Part of a small language model's weights: 12 layers, vocabulary 2773.
Each number is 200 + 30 x the weight over the matrix's rms, rounded and kept within 0 to 999. Layers, rows and columns count from 0.

# layer 7 attention output (transposed), 256x128, rms 0.181, rows 38-63, columns 64-127
191,239,176,175,175,186,213,182,203,185,154,188,184,177,209,194,250,200,189,191,177,188,190,211,179,211,216,180,230,182,196,189,172,165,204,178,197,191,177,218,224,211,215,260,223,185,197,166,198,184,152,163,204,201,202,177,210,213,219,196,178,171,204,171
184,149,226,184,207,194,189,216,182,215,168,182,183,210,171,220,197,188,157,214,215,174,198,144,224,184,184,210,189,258,185,166,243,223,177,176,223,163,226,189,216,203,248,223,215,175,203,213,202,253,208,214,217,202,236,225,216,238,186,181,215,215,181,194
205,232,168,186,216,199,200,180,233,157,178,183,202,204,209,231,204,220,226,178,206,189,212,194,213,192,206,189,256,198,183,215,205,209,185,167,196,184,200,202,215,201,166,203,185,200,201,195,177,173,146,236,195,184,154,186,179,174,188,208,180,163,221,202
229,202,192,186,188,179,182,167,180,205,176,204,220,213,201,204,207,209,200,187,192,197,194,199,179,192,226,215,240,225,216,228,205,165,224,164,209,186,227,211,146,203,241,179,204,192,174,224,182,170,155,183,226,174,229,206,231,224,194,190,203,210,231,162
153,260,155,200,171,235,226,166,183,186,214,216,196,162,236,250,168,186,250,166,213,192,212,191,224,217,187,191,223,230,192,218,147,190,241,228,207,177,199,190,236,235,187,238,230,230,211,215,176,209,188,172,202,211,206,176,210,164,199,177,177,229,183,201
203,163,212,219,219,211,209,203,221,219,219,184,202,230,194,190,166,224,203,220,242,223,228,154,238,200,218,251,229,217,194,203,241,175,179,204,248,238,182,198,249,199,180,165,201,164,199,206,180,215,212,264,201,200,142,184,192,213,208,173,227,227,208,174
202,179,207,164,213,193,221,152,227,184,138,180,187,215,234,210,198,187,206,192,206,192,209,215,159,166,244,215,203,205,219,255,197,190,206,206,170,238,194,210,165,202,174,160,231,226,206,248,202,180,154,268,176,200,196,179,179,223,230,192,210,185,228,167
212,172,217,217,201,204,209,236,194,189,254,201,213,170,188,214,175,251,214,182,217,208,208,158,245,217,179,221,180,198,186,177,176,226,199,222,219,207,181,153,289,204,198,198,172,188,221,173,171,206,255,173,188,212,203,229,197,175,207,187,211,210,182,210
222,192,207,185,144,220,216,192,219,206,234,206,163,234,197,188,142,168,205,233,130,189,180,237,138,216,169,179,217,167,198,229,188,211,225,249,193,224,194,206,153,221,197,201,189,195,153,153,203,226,252,140,199,195,204,258,205,180,134,230,143,186,203,192
191,260,178,179,220,198,195,181,188,164,164,186,208,203,225,214,223,171,184,211,193,232,201,179,210,170,226,218,206,218,208,225,188,189,221,226,209,196,203,181,186,175,206,220,215,208,176,192,212,209,117,233,186,200,197,183,222,203,174,181,184,217,196,199
202,222,191,220,184,207,180,204,205,245,204,228,155,215,171,142,167,192,204,197,181,203,246,252,183,208,231,176,267,202,159,218,196,209,199,192,246,236,199,212,218,209,141,210,208,214,225,202,225,212,235,163,179,261,165,181,204,196,227,172,175,191,218,163
168,246,195,198,232,187,176,213,192,193,158,209,164,223,154,196,257,199,183,221,175,213,205,198,190,189,199,188,180,204,208,185,241,220,213,195,209,200,206,149,214,226,174,268,208,201,206,188,211,213,173,209,154,215,182,210,181,166,211,187,219,207,177,186
190,210,200,209,203,213,203,191,203,195,242,183,211,185,242,197,181,187,227,208,188,193,211,226,191,199,192,196,187,187,230,186,169,205,211,220,144,217,189,221,160,172,238,191,194,238,188,217,208,214,243,225,174,211,212,199,218,241,207,221,195,218,185,250
186,262,200,207,191,195,212,199,183,192,196,225,186,214,187,214,229,204,210,235,212,191,205,202,187,175,196,194,195,205,179,210,212,207,205,206,199,190,211,159,191,240,176,252,227,212,219,180,219,170,139,167,167,209,184,214,186,143,199,211,219,201,194,178
213,234,157,184,227,200,200,182,192,204,204,258,190,206,169,199,232,195,183,181,174,226,216,213,175,174,243,159,232,207,207,228,233,202,202,240,196,196,233,199,161,196,193,225,191,206,176,227,193,185,120,243,208,217,190,185,148,139,160,221,215,252,204,192
204,259,194,230,181,247,178,179,221,237,191,165,165,208,206,183,140,207,219,212,204,203,188,210,204,195,180,207,221,196,201,200,223,196,205,233,202,211,169,213,245,199,136,186,180,170,167,216,200,204,222,214,170,207,166,191,211,172,193,170,167,240,175,201
230,181,195,172,185,174,213,189,211,211,194,234,182,206,207,217,165,222,183,184,158,208,193,248,168,201,157,187,177,182,230,209,182,197,216,223,241,189,189,217,130,207,201,149,223,241,206,212,196,179,174,223,178,194,224,228,225,203,191,211,192,134,202,165
213,145,198,197,195,193,202,220,162,218,252,222,180,201,161,214,190,186,190,213,222,189,215,168,240,185,176,208,192,231,174,189,212,227,191,168,214,188,221,202,214,205,224,149,201,170,205,175,216,214,212,174,212,200,200,254,204,171,199,184,223,240,181,202
223,270,192,208,196,242,213,199,189,187,185,204,191,184,213,202,237,233,241,198,187,198,219,206,195,200,188,167,211,166,214,171,181,198,213,210,231,173,169,186,189,179,177,211,197,228,222,231,212,163,162,214,182,210,179,190,187,171,205,193,158,184,204,270
203,222,222,246,198,217,210,218,227,186,189,206,213,230,237,267,153,170,239,199,251,182,203,167,211,177,183,207,205,224,213,279,179,203,214,215,190,226,235,213,186,204,227,161,203,240,240,217,199,255,209,219,209,182,196,183,175,203,188,212,246,202,201,187
187,202,208,206,220,212,212,181,215,225,138,180,242,208,197,224,220,169,176,193,236,170,156,144,198,200,201,235,198,222,204,243,249,208,205,185,196,203,234,170,219,193,217,201,222,207,215,207,194,257,195,205,216,176,208,202,175,210,197,189,234,208,175,159
179,213,230,224,205,223,230,199,183,217,222,169,213,173,216,167,198,246,228,227,215,210,177,204,227,207,141,207,196,169,212,183,206,190,218,190,208,218,185,171,231,201,195,172,198,238,197,225,186,203,229,194,181,178,220,195,202,210,217,174,191,201,167,262
198,189,204,175,174,203,188,226,173,176,216,202,222,203,207,169,231,169,139,195,175,203,196,213,195,194,217,172,193,215,165,169,181,158,194,128,214,191,213,202,171,194,233,200,227,199,192,221,203,184,201,192,235,177,226,252,216,252,209,231,207,190,176,172
188,237,189,200,213,208,195,221,216,188,176,184,171,239,188,201,216,184,214,217,217,213,237,180,176,164,200,219,253,224,187,177,221,180,166,189,215,177,178,202,202,205,167,238,207,161,234,193,201,207,153,267,190,208,173,186,178,180,203,192,225,202,239,164
183,240,196,194,218,209,183,163,204,190,164,156,186,228,191,203,212,201,203,199,209,208,211,190,179,169,220,212,216,204,188,185,243,171,191,182,227,167,200,203,189,184,133,177,225,179,214,240,184,176,141,255,192,181,179,193,149,190,216,186,200,201,218,184
187,229,184,185,200,195,193,225,163,195,218,216,181,191,157,212,251,215,212,208,206,184,218,176,232,215,186,177,173,209,202,136,184,223,219,221,224,192,228,179,192,202,207,257,212,219,189,169,219,191,134,173,199,213,205,197,195,157,202,223,199,253,227,224
# layer 7 attention value, 256x128, rms 0.208, rows 39-63, columns 64-127
211,215,159,199,184,207,212,221,175,228,230,200,227,207,169,180,206,214,252,202,238,213,179,215,150,229,207,195,190,140,205,222,191,210,220,203,176,255,214,225,203,190,219,206,185,203,211,191,232,183,146,180,184,222,195,203,157,150,198,242,196,190,203,198
219,210,220,278,247,221,219,193,188,213,199,216,213,191,212,213,172,158,208,239,165,197,204,225,210,232,230,211,158,197,184,203,190,187,190,227,203,191,225,213,208,179,215,196,213,157,195,221,196,166,214,203,207,215,174,191,182,233,259,196,221,221,151,216
155,197,205,201,205,185,205,201,193,203,172,205,188,206,208,179,206,221,166,247,241,172,206,212,223,195,174,142,181,203,218,202,173,230,203,247,223,217,184,186,198,179,158,235,239,225,182,181,173,201,185,208,232,214,189,189,162,177,189,187,140,215,173,234
232,198,209,205,215,184,185,201,210,166,216,230,154,234,200,174,219,185,138,167,191,197,218,184,186,191,237,236,167,185,220,135,198,207,160,190,203,199,212,224,196,171,208,231,169,192,180,184,198,220,195,164,248,211,174,189,222,225,214,246,179,195,198,181
206,166,271,175,190,150,181,205,191,167,204,190,213,179,182,198,212,183,208,194,156,187,187,241,171,208,202,188,214,173,174,193,179,191,221,216,170,189,210,214,175,197,214,218,149,197,178,226,192,199,207,177,191,203,220,223,154,204,197,211,175,215,174,198
188,192,244,192,177,225,185,193,164,201,208,213,197,200,233,189,205,183,197,217,180,197,181,216,233,211,142,160,223,218,185,187,166,235,223,200,248,167,213,183,212,183,198,218,229,200,181,179,146,200,216,181,260,196,185,205,196,157,176,183,192,234,188,249
188,198,232,200,197,187,179,164,206,180,213,209,178,201,186,239,200,184,170,173,176,188,195,232,180,210,218,217,196,214,215,187,206,180,186,188,155,191,212,255,167,215,215,215,178,207,188,209,227,212,221,215,186,205,174,201,237,231,206,222,169,178,227,195
185,194,231,249,212,197,176,199,175,212,201,184,241,184,244,222,210,238,216,194,280,178,222,171,214,176,207,219,203,259,250,167,216,215,179,183,193,185,204,166,209,188,228,163,249,202,233,240,200,209,200,176,215,206,209,193,203,211,255,205,179,208,175,209
209,212,166,231,186,217,224,226,199,219,196,191,190,256,178,176,166,211,208,170,199,196,203,183,183,183,169,203,175,194,185,182,190,219,229,202,246,186,190,186,198,194,201,200,198,176,181,230,210,199,225,170,240,198,200,191,146,180,207,252,193,185,177,204
192,184,195,173,187,162,220,190,194,177,224,178,201,188,264,208,204,170,238,202,183,192,152,201,173,188,225,227,206,175,242,216,262,143,187,175,184,181,203,202,207,192,209,195,181,210,227,222,200,218,181,230,245,187,217,208,195,211,207,232,235,198,189,188
274,216,133,205,191,222,247,216,197,221,213,178,227,171,209,182,162,194,249,188,197,191,173,199,157,194,215,189,224,150,184,250,200,197,214,145,208,209,181,265,189,168,244,143,186,175,239,230,217,200,209,205,227,191,192,181,184,190,188,224,222,193,211,190
168,181,211,184,179,199,200,220,208,195,201,184,184,211,170,201,189,205,154,163,215,235,198,165,205,182,189,203,192,236,185,162,194,221,183,212,226,174,195,183,228,206,166,189,209,221,219,177,224,201,213,195,195,194,237,191,203,205,187,195,213,181,210,161
215,191,204,176,226,199,185,216,179,195,191,194,190,199,236,181,197,164,197,158,178,201,211,194,168,224,242,170,205,148,195,205,175,169,214,196,222,210,175,249,201,200,178,182,159,189,176,231,135,200,257,216,242,210,184,179,180,204,242,204,192,225,193,213
173,219,210,181,215,174,199,212,185,192,207,168,241,264,191,169,161,203,214,202,238,145,214,204,153,242,170,169,214,190,188,214,208,176,187,165,199,221,166,209,196,192,197,149,199,169,272,217,151,174,221,168,209,200,181,215,272,247,178,209,182,186,198,198
233,189,209,211,201,165,210,233,183,182,236,228,244,178,197,243,186,207,238,194,215,208,218,193,197,193,224,219,199,194,208,232,238,193,173,146,190,200,235,234,167,182,235,182,183,208,219,194,187,198,210,202,207,199,178,232,205,227,215,190,214,172,191,223
171,203,242,218,174,246,182,156,209,196,221,190,169,156,233,211,213,163,213,240,236,203,191,193,228,198,181,180,243,236,218,185,195,244,201,189,190,203,188,213,217,185,200,211,251,201,154,160,190,196,192,230,256,184,194,161,168,191,214,181,214,238,212,246
196,215,227,203,189,226,169,194,236,175,196,183,220,205,192,160,228,216,226,176,212,215,208,220,170,236,220,216,180,150,239,197,183,171,198,209,177,239,176,232,199,208,182,232,174,228,183,208,195,175,212,199,188,238,214,196,212,203,190,241,156,165,200,182
173,200,176,210,236,174,191,200,226,209,230,179,169,199,166,205,187,140,156,193,198,187,193,177,221,192,214,210,187,201,207,221,211,203,191,185,189,172,212,235,205,202,194,209,204,167,173,197,165,212,237,216,216,229,170,186,228,233,208,200,236,244,202,171
199,159,201,161,185,209,174,179,152,160,223,203,150,191,175,151,216,184,162,157,218,203,192,223,190,220,191,232,162,162,194,116,181,209,172,232,244,194,173,186,219,164,181,226,202,154,210,181,166,193,221,168,239,222,210,225,228,207,195,194,178,201,171,220
212,207,197,173,181,189,193,217,123,199,211,212,184,222,193,181,182,232,210,209,186,198,220,222,189,191,196,187,188,143,191,173,171,223,198,222,211,222,210,202,202,175,211,243,213,163,231,206,178,186,168,174,221,221,185,214,219,165,188,212,160,214,199,228
231,162,204,201,180,180,189,223,226,190,210,206,187,180,164,212,188,163,169,201,168,219,228,183,203,164,238,206,184,196,206,231,197,209,189,200,175,168,210,255,193,201,181,235,203,198,187,180,190,190,204,232,197,238,138,215,201,235,173,188,190,236,206,166
185,191,196,202,199,190,212,182,222,225,172,206,190,199,202,209,246,194,210,246,216,228,175,198,215,203,161,222,202,191,232,208,219,197,214,276,194,202,206,178,192,198,160,212,231,220,199,170,189,228,182,197,213,238,211,167,175,143,168,196,160,199,231,216
219,182,199,176,246,199,202,193,166,200,183,215,229,211,168,199,203,202,235,193,193,195,147,219,210,257,209,198,206,186,166,230,194,198,231,193,215,214,214,199,181,202,208,168,157,180,173,264,163,197,216,182,209,219,210,221,148,186,182,208,213,207,203,248
226,193,193,185,214,181,197,219,181,213,198,238,221,162,191,208,210,182,225,205,192,194,181,199,230,216,153,188,229,174,217,194,200,190,206,209,206,228,236,200,176,184,232,215,195,175,182,208,149,190,240,189,224,246,178,183,189,191,151,196,223,240,188,238
237,231,148,200,229,204,193,219,233,198,219,211,226,231,201,160,191,182,169,147,203,201,180,181,161,213,220,186,198,191,212,221,194,191,193,145,193,213,144,226,199,226,200,163,171,181,208,260,213,183,212,194,161,224,193,164,208,248,188,213,222,171,176,160